Part of a small language model's weights.
Size: 15 layers, width 64, MLP 384 squared ReLU, vocabulary 2697, 1.35M parameters.
Training: a variant of Adam for these matrices, 126M tokens, 3837 steps.
Each number is 128 + 32 x the weight over the matrix's rms, rounded and kept within 0 to 255. Layers, rows and columns count from 0.

# layer 3 MLP down, 64x384, rms 0.17, rows 0-63, columns 192-287
[[ 52 141 124 105 146  99 129 115 112 158 119  80 167  99 128 147 119  92 109 131 131 108 143  71 164 118 105 115 194 125 153 175  63 160 131 178 141  86 145 108 101 145 128 143 143 139 116 151 119 137 148 128 141 179 176 110 160 125 120 142 108  75 108 131 138 115 104 115  92 156 109 144  90 129 121 133 152 137 115  80 125  89 125 159  95 172  92 116 108  92 186 163 153 102 127  60]
 [120  56 127 142 176 119 142 182  93 111 117 106  91  83 120 149 101 132 129 103  93 108  88 141 155 149 107 104 128 122 141  84 125 122 142 138 104 142 132 128 129 130 104 134  96 124 123 125 116 151 106 180 116  71 116 136 158 160 115 181 195  81 106  94 127 182 162 124 196 136 100 145 163  85 128 196  91 101  85  96 178 100 106 100 172 165 158  76 134 185 101 101 119 113 119 160]
 [101 102  82  95  81 106 100 163 169 121 154 165 171 149 114 166 143  99  81 148 170 141 111 146  98 153 127  96 109 114  66 140 133  98  95 109 150 113 123 147 155 123 160 147 118  94 172 204 136 114 166 123  90 142 161 124 122 114 134 164 122 157 145 104 108 135 113 143 107 164 145  63 156 110 103  94 132  73 165 113 115 129  69  89 139 169  78  87 103  75 114 131 116 119 125 164]
 [180 131 153 120 110 178 123  48 201 103 150 121  88 136  85 114 147 113 152 135 139 103 142 112 146 146 115  87 108  85 154 113 142 101 118 147 118  98 138  70  79 140 114 152  97 131 111 162 103 156 173 108 170  79 104 146  63 103 157 153  73 181 103 113 119 125 181 127 108  97 132 148 124 153 157 124  96 118  74  77 126 114 147 120 113  84 141  67 154 140  93 140 116 122  92 169]
 [118  87  75 105  95 125 198 112 110 154 100 104  96 128 167 118 145 148 118  95  88 168 138 164 100 101 149 139 193 135 175  86  98  90 138 120 110 152 124  89 182 134 109 159 102 128  72  83 105 129  74 120 101 159 122  91  95  25 133 106  93 127 167 122  91 112 122 181 152  91 164 128 125 141 133 170  65 147 101  96 127 102 150 131 116 112 153 173 138  81 119 166 194 211 128  86]
 [147  90 122 148  66 115 164 141  88 128 114 172 153 164 160 110 141 101  99 124 129 122 148  98  91 155 134  95  76 124  94 140 138 126 154  77 139 146 119 121 207 137 123 124 123  99 125 164 113  87 172 139  99 113 135 100 166 116 128  43 144 153 163  87 114 151  76 122 136 136 147 134 180 131 127 164 118  97  97 149 163 125 169 107 104 162 106 108  77 128 130 116 136 125 114  82]
 [155 114 123 164 124  67 106  70 208 130 162 127 144  43 103  94 151 146 102 104 106 110 127 113 131 201 163 117 134  76  94 150  94 119 114 142 141  98 131  74 153 116  79  80 175  89  87 123 112  82 155 125 181 108  93  95  98 120 110 127  87 109 146 125 152 114 121 101 103 175 162 178 129 123 133 152 102 142  83 163 137 122 123 117 119 133 140  87 182 167 166 131 163 144 179  74]
 [146 177 169 166 172  69 138 123 105 109 137 109 106 171 152 137 129 151 107 168 164 124 134 111 185 169  85 144 124 147  77 104  67 141 124 182 113 109 134 121 132 153 141  96 181  87 142 147 150 178 130 132 144 165 111 116 139 152 144 167 180 129 122 186 167 156 132  94 117 184 144 106 142 120 139  99 147 136 145 157 135 116 105 147 124  89 145  88 140 153 126 106 221 125 103 103]
 [106  87 115 168 119 179 166 159 134 119 207 196 100 134 165 124 128  98  94 154 148 116 103 138 140  94  95 134  45 148 150 153  96 155 170 135 122 177 151 115 128 152 125  96 173 160 138 113 139  84 158 120 145  62  96  90  41 147 158 133 152 183 203 112  59 104 117 109 129 167 127  62 106 118 111 134 134 154 125 166 146 134 115 152  76 116  87 110 100 116 110 151 140 125 192 125]
 [ 99  78 103 129 108 114 116 180  76 124 118 184 155 103 121  73 176 122 171 121 149  85  93 137 131 120 132 112 164 152 125 168  96 135 122 155  97 145 107  68 163 154 152 131 115 136 110 141 138 114  72 141 159  70 138 116 133 159  95 181 128 150 117 150 124 115  77 109 151 158 116 152 139 121 170  87 177 191 128 152 147 197 129 128  88 117 118 118  72 122 134 152 122 122  58  88]
 [125 138 121 193  99 168 153 173 121  81 130 126 136 155 104  83 181 111 134  88  81 112  97 130 119 166  88  76 133 118 101 182 129 100  95 127  80  74 112 134 104 160 117 110 150  92  85 132 139 159 106 131 162 139 126 103 148  77 190 136 135  86 149 161 165 158 111 121 175 155 143  56 176 121 110 160  97 102 124  98  84  99 121 117 144 205 152  88 143  96 102 160 117 135  96 161]
 [104 137 120 128 132 123  66 139 152  87  66  75  80  65  94  69 131 134 118  76  81  75 110 133 154 176 107 134 164 137 169 159 103  93 108 141 101 110  85 127  74 117  75 169 121 146  67 117 110  94 112 148  91  59 108  51 122 153 124 145 101 185 113  92  98 185 113 107 111 156 117 137 103  88 186  98 116 140  83 149  83 131 161 104 197 180 117 174  93 141 101 101  90 116  73 131]
 [110 113 168 105  70 156  86 153 220 106 136 121 104 149 150 118 101 116 147 118 129 162  88 103 114  90 147 124 136  86 124 134 111 152 173 179 123 144 132 152 111 122 141 165 149 120 139 130 107 105 153  82 120 113 119 133 142  97  87  95 117 104 141 137  86 120 184 152 103  61  59 113 101 159 110 119 158  88  65 103 142 136 101 172 100 145 147 155 115 174  32 110  65 106 116 188]
 [116  40 125 121 178 113 164 153 142 174  94 125 154 162 105  85 144 182  86 121 112 178 136 159 119 158  94 116 156 133  92 153 189 157 140 167 120 164 124 128 128 108 117 101  71 106 110 169 153 178 134  51 149 126 143 154 151 137 114 124 111 163  95 165  68 123 139 138 118 172 108 141 131 131 132 182 112  98 140 133 106 175 121 181 151 109 154 141 129 107 159 106 151  79 150  46]
 [147 139  68 104 142 117 160 194  91 127 185  65 132 113 160 138 143 127 112 156 189 114 127 105 188 119 130 175 108 131 134  98 162 207 151 113 161 157 125 149 144 126 192 143 106 168 128 127 158 134 141 121  98 136 216 149  91 100 218 101 134 183 183  79 138 100 169 103 162 107 175  95 134 113 124 157 156 101 112 105  69 149 130 149  99 151 108 101 115 146 140 136 109 109 133 106]
 [151 134 188 159 140 217 138 189  54 123 136 142 125 105 163 110 114 170 177 148  88 129 127 119 100 129  90 142  91 111 127 144 123  82 144 133 110 123 143 101 130 115 145 150  97 177 130 141 123 120 144 116 145 171 123 218 108 162 100 140 114 159 134 126  82  94  94 115 176 102 166 115 131  98 183 115 169 113 204 127 134 133 140 144 103  89 145 159 111 101 101 150 123 136 127  75]
 [146 170  66 123 157 170  92 119  71 138 144 134 157  80 163 145 136 127  89 206 137 105 145 128 120 137 163 122 151 130 118 140 130 140 142 110 156 164 141 185 133  76 156 126  96 174 136 169 168 122 132 102  89 117 156 139 141 135  91 113  65 125 133  51 156 154 126 170 140  95 159 126  77 148 153 155 187 113 145 121 118 187 137 109  99 159 152 111 167 151 116 160 189 127 133 166]
 [113  95 123 113 169 139  86 173 127 138 136 145 156 144 113 156 115 210 145 153 186 110 174 153 162 103  60  93 114 159 199 145  85 119 114 167  77  81 117 169 183 111 189 143  81 127 130 143 135 141  59  98 170 155 164 159 153 193  81 110  79  11 125 220 142 125  57  89 152 154  88 151 133 123 124 103 126  54 171 156 110  89 103 120 186 194  99 143 145 154 114 152  82 163 105 126]
 [165 123 129 166 132 155 172 118  82 131 102 168 161 141 189 138 130 123 117  94 135  88  89 169 197 207 144 184 138 124 158 113 142 123 109  77 123 134  99 146  81  73 147 160 123 132 140  86 109 151  94 120  81 111 150 170 153  84  45 130 186 110 147 142  72 126 145 126 170  62 121  72 131 170 190 105  84 136  79 114 131 146 128  99 117 159 111  57 201 107 140 103 143  95  85 118]
 [119 118 111 115 120 179 125 105  90 112 130 120 113 100 116 194 126  81 150 105 120  67  78 109 121 150  66 127 137 134 198 133 102 139 122 146 139  88 131  82 195 123 139 126 152 132 122 109 118 153 145 158 162 153 129 115 126 122 113 156 105 175 169 109  74 144 159 121 158 118 123 128 118  77  98 149 126 110 108 164  86 116 106 112 192 136 128  96 135  58 149  92 119 170 132 111]
 [123 108 163 148 102 168 105 106 145  77 134 195 137 134  92 125 139 122 143 139 140 107  90 133 118  73 149 142  98 165 103 119 116 121 140 125 189 186 145 167 155 142 162 104 118 165 192 119 155 154 144 105 125  59 191 135  96 181 141 124 100  74 147  72 187 179 108 130 156 107  76 107 134  91  72 132 121 143 113 157 108 104 112 112 145 124  39  84 199 162  83 188 115 122 133 114]
 [153 168 110  59 105 167 173  98 174 104  79 132 110 136 108 131  54 123 174 157 167 137  94  48 133  93 137 143  93 217 118 221  86 123 111 112 159  62 135 155 140 107  53  87 131 146 159 184 148 128 102 162 144  86 138 138 118 107 173 106 156 149 112 198 142  73 122  99 118 160  90  95 154  68 139 158  60 123 172 184  88 157 124 134 125 110 162  75 135  68  64 148  46 156 108 181]
 [105  91 174 154 173 111 125 153 147 138 116 149 124 128  88 158 115  82 144 123 109  57  97  69 139 130 125 133 149  96 143 114 135 139  98 151 145  86 116 105 102  81 141 184  91 138 199 101 134 148  64 159 122 138 183 133 151  87 157 135 127 120 162 102 159 150  76 167  74 152 167  93  97 110 156 121 150 128 133  93 127 147 127 127 173 128 105 162 159 110  99 125  96 126 148 128]
 [136 115  95 155  63  97  41 147 116 159 144 114 150 121 127 107 126 110 217  85 137 139 140 130 150 122 101 173  82 134 132 132 107  81 112 130 184 153 143 130 144 150 144 136 125  83  66 103 136 115 154 159 134 128 119 131 178 110  97 118 102 156 153 101 163 104 113 127 141 187 124 166  70 161 103 130 125   8 127 157  95 160 136 107 155 104 206 152  92 189 123 101 148 144  91 105]
 [ 85 171 143 134 149 120 124 167 115  79 119  95 151 111  94 113 138  80 129 143 158 147  77 127 120  89 156 142  70 117  79  79 155 112  94  81 132 107 131 168 211 106 117 161 143 153 138 147 126 116 110 129 146 150 130  92 142 126 128  88 114 141 108 160 149 119  94 145 154 127 123 127 101  98 110  71 113 143 109  81 139  72 116 134 104  96 159 125 129  84 167 123 132 149 103 151]
 [114  75 108 113 147 144 121 162 148 144 128  86 124 109 153 179 129 121 171 140 118 184 117 175 140 160 157 137 117 136 109 106 155  87 186 181 146 193 128 106 122 110 127 105 148 133 158 161 163 140 117 172 157  34  89 165 118 141  76  79  89 160  53 106 123 181 154 167 137 186 148 140 141 152 127 144 171 189 119 134 106 102 163 130 113 118  94 164 142  57  93 119 150 184 118 137]
 [116 125  96  67 126 142  74  85 141 133 109 141  83 134 121  81 141  80  97 111 121 146 113  99 134 213  69 128 118  86 119 147 185 117 125  99 168 101 126 116 100 144 141 125 130  95 129 122 135 111  75 177 132 109  85 152 107  89  99 104 125  35  64  80  90 140  87  87 135 166 172  68 123 147 175  67 147 102 135 113 124 175 133 124 164 111  92 130 106  87 122 135 157 115 156 139]
 [125 168 124 152 159 112 151 111  98 160 128 152 112 162 144 171 102  89  76 166  70 163 109 108  86 129 147 111 140 155 127 112 167 123 134 136 161 166 128 135 153 138  96 220  97 102 150  91 110 145 141 109 133  73 128 120 136  78 134 150  93 170 123 147 134 173 141 139 124 130 161 105 170 117 126  84  84 138  62  87 117 168 179  80 115  82 144  92 127  72  37 101 135 134  93 138]
 [183  99 165 115 162 156 146 107 117 200 135  39 124 120  95 136 168 182 157  81 122 174 190 110 122 112  91 116 161 111 139 122 115 146 134 122  66  64 133 193 117 149 155 148 152 136 137 105 119 109  84 140 149 120 120 168 166 103 169  91 143 115 110 144 142 143 139 162 122 162 127 142 136 168 114 128  77 147 128  95 137 123 114  84  91  90 136 113 150 101 167 166 171 114 125 120]
 [119 173 152 136 152 151 128  85 128 147 136 127 183  73 137 168 103 163 159 140 127  96 212 108 130 185  94 148 104 139 142 177 115 113 152 134 143  85 135  88 145 177 162 103 153 111 132 161 164 128 160 141 170 207 140 113 190 110 123 166  91 180 144 200 132 121 140  96 108 116  55 148 150 163 132 184 151 111 110 163 128 108 153 162 127 160 114 101 236 115 134 139 129 164 117 214]
 [128  98 124 161 178 115 153 147 141 129 128  95 115 106  91 108 134 122 145 178 183 106 139 144 110 161 179 126 140 153 129 141  95 128 120 149 155 126 167 115 154 181 103  81 156 132 137 171 199 129 142 158 137 124 145 160 141 120 121  46 113 105 118 124 141 164 153 164 121 148  69 116 109 120 151 133 168 103 163 113  61 111 100 183  75 177 136 125 181 129 136 144 154 118 137 122]
 [114  96  59 154  83  71 123 126 121 137 142 108 167 175 160 172 140 199 189  97  93 113  78  61  96 176  83 177 126 171  70 103 116 159 150 163  89 146 123 126 122 151 125 137 198 145 140 111 133 147 162 229 125 156 147 135 133 115 144 151  93 143 146 130 149 110 113 173 186 114 171 117 202 148 104 129 163 101 118 147 150 135 159 147 147  62 129 139 139 158 102 146  77 167  77 121]
 [ 95 157 140 179 167  87 157  94 198 138 103  77 152  96 113  92 146  97 139 145 141 120 155 146 133 165 164 112 112 186 146 132  79 117 138 148 130  79 158 124  98 117  45 145 195 192 120 154 125 230  80 133 172 101 128 149  98 117 104  93 124 182 121 129 116 109 105 123 124 140  75 140 136 122 154 137 107 147 185  65 133 149 105 182 148 117 107 145 203 108  48 130 133 219  93  84]
 [146 123 128 163 170 135 142 149  44 110 125 143 122  82 116 184 190 140 163 141 150 173 165 185  95 154 119 129 151 123 175  95 135 182 122 159 141  48 131 145 104 137 170 160 103 208 153 158 112 114  88 199  71 113 134 158 126 120 118 109 182 105 151 160 113 108  95 118 143 134 167 147 131 165 136  74  95 165 133 113 114 143 109 139 183 142 115 201 161 116 158  90 173 153 159 119]
 [ 70 137 126 142  89 149 108 117  72 124  99 149 148 115 162  63 121  92 120  95 119 130 107 122  85 146 128 115 122 135 122 152 111 127 146 141 153 152 131 143 121 112 141 116  93 116 103 148 127 148 158 151 172 129 111 134 113 124 161 137 100  69  90 125 103 107 101 101 123 161 159 105 121 108 145 145  88 100 146 144  94  58 162 131 112 140  37 145  98 122 130 149  71 164  63 148]
 [146 139 106  75 129 147 150 157  53  65 154 117  70 102 142 136 128  96 126 108 136 132 154  97 119 103 143 158 105 120 132 106 199 138 141  47 118 161 124 101 101  82 154  71 165 175 153  95 112 133 146 107  93 120 110 136  89 144  67 204 130 147 126 115 146 103 123 128 114 130 145 124  93 150 131 176 158 140  85 118 144 153  89 153 101 117 133 148 149  83 136 131 100 142 159 107]
 [157 108 196 105 113 157 151  77 137  94 136 134 124 142  84 107 157 134 103 152 131 115 129  66 209 117  96 141 122 140 166 192  96  70  98 113  47 100 134 105 134  73 137  74 118 163 107 105 111 105 117 117 167  52 131  96 147 156 131 126  86 105 169 143 105 144 114 118 114  97  75 110  73 144 126  77 114  82 135 133 112  99 164 146 132 128 107 125 111 134  56 112 133 108 197 110]
 [143  96 124 110 119 171 110  99 113 108 112 147 136 151 126 107 133 121 145 106 143 139 121 162 111 139 133  88 133 107 125 151 104 160 126 130 106  37 120 110 109 100 117 120 139 142 133 138 134 103 128 168  94  98 133 136 119 140 145 121 124 151 141 130 116 165 121 113 169 128 159 159  90 119 146 118 111 199  94 132 169 105 129 120 169 120 110 136 183 160 135 115 123 143 173 143]
 [161 111 140 144 144 142  89 127 104 126  89 154 159  89 112 139  87 119 172 122 129  92  99  78 145 207  36 153 115 127 107 177 151 105 126 164 131 174 134 139 133 188 143 140 122 127 156 150 137 105 114  93 125 170 112 122 134 152 135 155 134  71  99  97 127 124 135 110 182 221  83 104  55 148 103 138  92 121 151 104 121  56  77 100 110 124  90 119 137 144  43 162 144  97  45 137]
 [152 143 107 129 105 155 111 135 130 146  98  70 147 131 155 147 186 122 100 100 124 156 136 156 115  63 112 189 116 134 175  82 149 124 129 134  74 146 131 183  88  97 152 114 134 128 180 117 118 119 118 142 153  80 119 129 138 162 123 112 140 104 102 127 134  98 138 160  59 149  84 119 145 150 224 118 183  54 134 124  98 114  91 175 152 121 157 154  52 170  89 141 157 118 162 146]
 [123 125  88  99 200  86 150 123 120 136 106 190  98 120 144  67 160 125 183 124 117  91 111 106 179 172 128  80  86 121 173 178  85 134 108 127  67 125 128 145 147  89  76 156 137 105 113 140  93  76 169  91 138 133 136  93  99 114 125  88 109 169 126 124  88 138 121 110 165 112 172 133 112 125 138 109 113 118 105 121 120 144  73 110 171 158 133 192 163 107 102  73  61 123  95 139]
 [156 108 145 157 116 168 111 110  72 133 148  94 130 109 140 144 113 114 116 115 113 186 173 155 179 158 196 129 114  86 100  80  62 107 106 128 137  76 130 150 140  34 192 126 119 195  88 133 150 130 117 102 108 124 100  81 120 148 104 131 118 100 126 135 101 165  91 138 182 126 171 119  99 118  99 156 158  94 104 122  78 134 119  97 115 121  96 149  97  63 123 168 122 101 129  94]
 [155 139 148 153 117 114 105 142 141 138 146 147 177 145 191 118 140 114 173 160 155 149 137 120  97 126 121  91 142  94 126 112 210 123 188 176 158 167 115 143 154 119 168 121 138  80 144  99  92 124 163 119  96 109 114 118 143 168 186 128 104 112 118 116 183 143 153 117  87 210 175  98 137 141 128 126 154 165 126  43 156  58 160 102 135 135 132 185  93 115 105 119 164 178 102 141]
 [143 158 176 183 116 183 152  78 178 122 108 106 129  73 162  91 139 137  90 146 121 107 139 149 119 169  82  94  99 123 143  96 101 152 151 140 120 166 150 139 174 109 150 138 137 140 116 125  86 125 161 104 123 144 116 129  94 114 152 116 137  95 145 126 114 143 126  92 113 132 125 143 132 113  85 140 113 141  42 126 147 109  90 138 199 166  97 140 137 129  79 180 131  87 153 133]
 [127 108 162 199  73 147 144 151 147 138 134 139 141 169 220 145 125 143 108  83 146 155 143  61 115 154 178 130 149 101 109 132 168 124 146 166  93 117 148 121 151 162 122 159 124 122 116 118 155 159 132  68 120 152 130 140 193 118  84 131 158 128 137 151 104 153 130 145 185 181 149 140 147 102 157 136  95  90 105 194  99  89  90 166 157 127  86 103 140 118 109 108 135 133 144 126]
 [109 155 109 113 159 138 147  61 134 126 136  81  99 131 102 113  96 144 143 132 173 131 108 124 110 111  78  86 167 104 143 140 163  95 114 102 135 118 136 155 171  96 135 102  97 108 119 163 130  83 109 107 127 129 109 104 110 121 147  96 119  66  35  94  98 163 126 145 178 180 127 185 153 107 138 124 130  94  86 158 162 106 104 124  42 122 146  94 102  93 111 183 130 101 151 154]
 [135 140 122 119 128 138  93 184 152 116 125  85 101  85 123 125 121 159 102 129 112 126 146 108 121 154 163  94 155 122  87  90 149 116 111 165 111 109 108 103 111 129 139 118  92 133 106 130 107 161 133  85 117  85 124 133 129 130 172 140 182 154 118 101 158 139 144  81 146 105 137  93 131  89 118  99 111 192 170 148 157 108 100 135 174 101 114  94 183 153 129 109 114 103 164 105]
 [150 107 162 148 102  99 133 145  82 139 113  49 145 139 155 125 130 110 145 108  85 175 118 145 162  89 133 149 101 130 123 161  56 170 151 101  96 135 124 204  96 181 118 103 112 108 122 132 131 169 125 118 121 132 126 147 113 125 142 111 135  89 176 138 113 137 111 176 108 143 109 125 154 109 114 128 138 149 140 128 137 112 193 198  90 170 183 128 146 137 151 108 134 118 153 143]
 [136 122 116 114 101 124  77  86 113 175 101  98 121 132 141 163  89 139 110 161  98 124 185 103 120 170 140  77 171 157 168 121 115 138 180 148 158 103 127 129 162 130 121 192 146 189 180  76 168 114 130  95 111  83 164 112 107 116 133 128  93 151 201  77 137  87 124 138 172 120 119  78 100 138  60 141 125 191 123 116 157 107 106  28 135 147 152  63 109  84 139 105 109 110 175 130]
 [124 119 111 185 154 157 150 138 143 160 180 140 159 169 125 139 120 198 120 122 124 198 157 107 141 160  99 109 132 126 156 128 148 125 141 141 152 108 129 134 119  85 138 111 100 120 201 170 157 136 215 129 182 151 150 136 125  81 168 135 119 157 133 189 153 122  93 149 181  47 106  76 119 137 115 144 113 176 158 109 128 134 153 152 148 157 114  84 125  84  19 168  94  79 122 161]
 [134  84  97 128 152 146 136 121 180 131 126  27 160  96 135 182 147 131 139 152 140 165  90 115  96  91 119 136  66 130 156 158 129 149  84 149 183 134 135 103 146 104 114  81 105 235 109 100 133 145 112 125 190 146 128 167  91 138  95 114  88 180 146 182 146 107 213 141 123 132  91 169 112  97  99 110  87 133 121 140 137 123 107 107  83  98 172 110 106 171  86  61  97 134 124 155]
 [113 118 157  97 108  86  81 162 148 127 137  95  78 123 115  68 108 109  95  56 117 106 121 131 115 140 106 135 177 120 115 126 131 137  81  96 102 126 110  65 122 136 146 121  66 162 102 109 130  97 152 112 112  56  93 108 142 112 183 169 133 109 114  87 104 208 159  93 112  71 117 167 118 105 154  98 147 145 100 189 107 121 165 191 186 170  86  97 165 130  74  95  77 127 144  99]
 [107 112 114  57  68 138 158  93 163 108 125 102 105 124 119 165 115 125 190 129 111 137 136  97 172 126  98 131  59 123  89 118  43 140 126 118 138 189 152 193  90  94 123 177 184 109  88  90 143 192 123 123 109 142 141 122 136 108 165  78 146 191 123 120 123 121  94 121 125 126 117  93 159 149 180 124 131  74 139 105 127 146 156 156 183 155 136 115  84 163  60  86 101 126 122 164]
 [109  95 186 126 114 139 155 126 127 118 181 139 156  70  95  68 162 102 163 140 143 114 105  82  79  84 110 172 147 148  77 147 154 133  99  79  91 165  96 136 150 145 106  65 152 113  94 111 101 139 144 130 109  86 104 189 148 164 125 129 115 197 121 124  91 112 110  84 139 106 138 102  99 133 143 121 107 123 107 198 118 150 141 169 146  97 152 164 151 152 191 173  98  77 136 167]
 [163 146  93 112 132  79 149 117  74  74 123 139 147 170 169 185 130  91  95 127 116 122 120 118 159 102 124 180 142  94 135 107 107  88 126  65 111 101 125 141  97 148  78 115 117 162 114 160 149  69 139  93 112 101 116 114 149 150 112 184  61 104 137  70 183 134 130 121  94 143 153  97 131 119  82 150 136 148  94  84 175 153 170 128 142 158 136 125 109 124  60 179  55 128 116 147]
 [ 92 186 149  75 168 119 150  87 108 116  89 154  91 116 120 127 148  96 142 213 100 115 176  83 122  74  74  95  36 187 106 120 137 139 142 129 190 101 151 115 151  93 100 120 102 153 134  84 132 151 119 126 135 147 114 101 104 102 142 126 122  78 143 184 133  51 100 101 161 114 125 102 159 146 157  75  95 107 137 117 108 141 137 106  90  91 138  83 164 107 152 122 141 100 130 116]
 [196 131  73 134 108 177 205 166 106 150 194 112 167 154 145 124  48 111 192 241 157 193 171 121 154 127 111 161 108 193 119 131 202 164 164 143 219 145 152 158 171 117 116 154 160 135 157 171 162 136 125 128 123 163 184 214 196 104 156 122 145  74 143 144 141 100 159 113 155  96 171 132 183 124 155 155 152 157 130 123 166 201 122 127  70 145 174 116 175 127 172  86 119 156 141 129]
 [ 93  76 160 141 122 102  83 165 127 155 167 135 131 161 159 135 152 132 109 134 110 114 185 158 102 161 153  81 133 151  95 137  72 223 171 128 141 170 145 134  93 144 170 143 130  82 208 119 120 125  43 128  91  43 170 138 163 170 141 184 142 178  89 161 121 205  94  83 122  81 144 175 175 134 131 126 143 134 152 120 177 115 177 107 207 175  85 131  75  46 148 139 144 112 107 126]
 [150 123  94 130 144 118  93 149 119 108 116 102 138 108  72 114 117  97  70 116 185 160  92 142  85 120  91 137 124 130  94 120 157 117 106 136 165 109 107  95  91 118 163 130 183 120 114 117  94  94 166 111  63  39 176  93 161 112 121  76 110 159  83 158 148 145 166 100  67 164 180  97 149 117 126 130  82 136  99  91 142 133 151 110 105  97 119 189 179  81 167 106 136 113  98 150]
 [198 144  86 188 150 152 105 116 214 139 113 128 121 105 111 125 135 133 103 138 123 124 155  99 173  93 196 102 170 132 155 108  91 169 162 125 151 120 152 134 174 122 185 189 101  90 177 171 153 109  63 136 199 121 158 134 143 124 143 176 142 148 144  81 199 120 159 136 112 160 162  99 156 112 160  42 107 156  91  81 118 127  67 103 130 184 118 165 189 143 183 164 143 101 229 183]
 [140 171 161 187 115 143 146 183 182 106  96 123 121 123 105 134 131  89 104 134 137 138 163 132 145 135 142 109  61 170 125 205 130 164 110 135 134  78  94 123 125 111  71  86 148  99 156  86  89 104  87  79 186 118 196  71  90 123 165 159 124 144 163 107 129  57 136 115 140  95 120 126 148 128  73 174 152  98 118 115 124 155 129 150 118 146  99 126 157 120 134 139  85 142  98 114]
 [ 90 151 144 133 144 107  86 150 154 123 141  77 126 104 137 151 136  75 122  81 170 108 133 116  68 177 159 153 128 110 106 107 175 106 115 140 143 153 129 134 102 161 162 152 125 130 125 107 153 132 110  74 117 174  81 139 137 110 103  94  92 105 142  81 164 182 132 130 131 205 167 169 140  77 125 143 119 135  90 159 116 189 206 105 145 115 119 174  92 108 111 150 170  69 137 133]
 [120 138 119 109 185 169 153 107 137  84  95 106 139  77 136 173  87 125 172  87 147 105 131 140 111 125 132 113 119 146 106 103 158 137 139 104  96  67 132 132 144  67  88 117 117 128  97 124  99 121 149  79 184 128 126 164 119 121 166 103 142 134  95 139 145 164 142 145 136  83 129 149 166 138 117  99 108 122 124 162  82 120 101 110 122 116 105 124 102 121 162  96 209 164 144  91]
 [ 85  91 184 170 183 139 135 156 127  74  89 110 101 107 118 123  83 124 140 108  89  77 119 150 124 127 121 107  92  82 136 108 136  80 145  77 136 138 141 108 104 129 151 106 181 148 137 134 121 126  93 111  93 114  92 121 100 116 148  78 139  54  82 123 129 125 102  70 121 119 125 181 135 113 161 115 199 143 129 140 136 126 108 152 122  54  90 133 107 136 167 188 127 127  95  99]]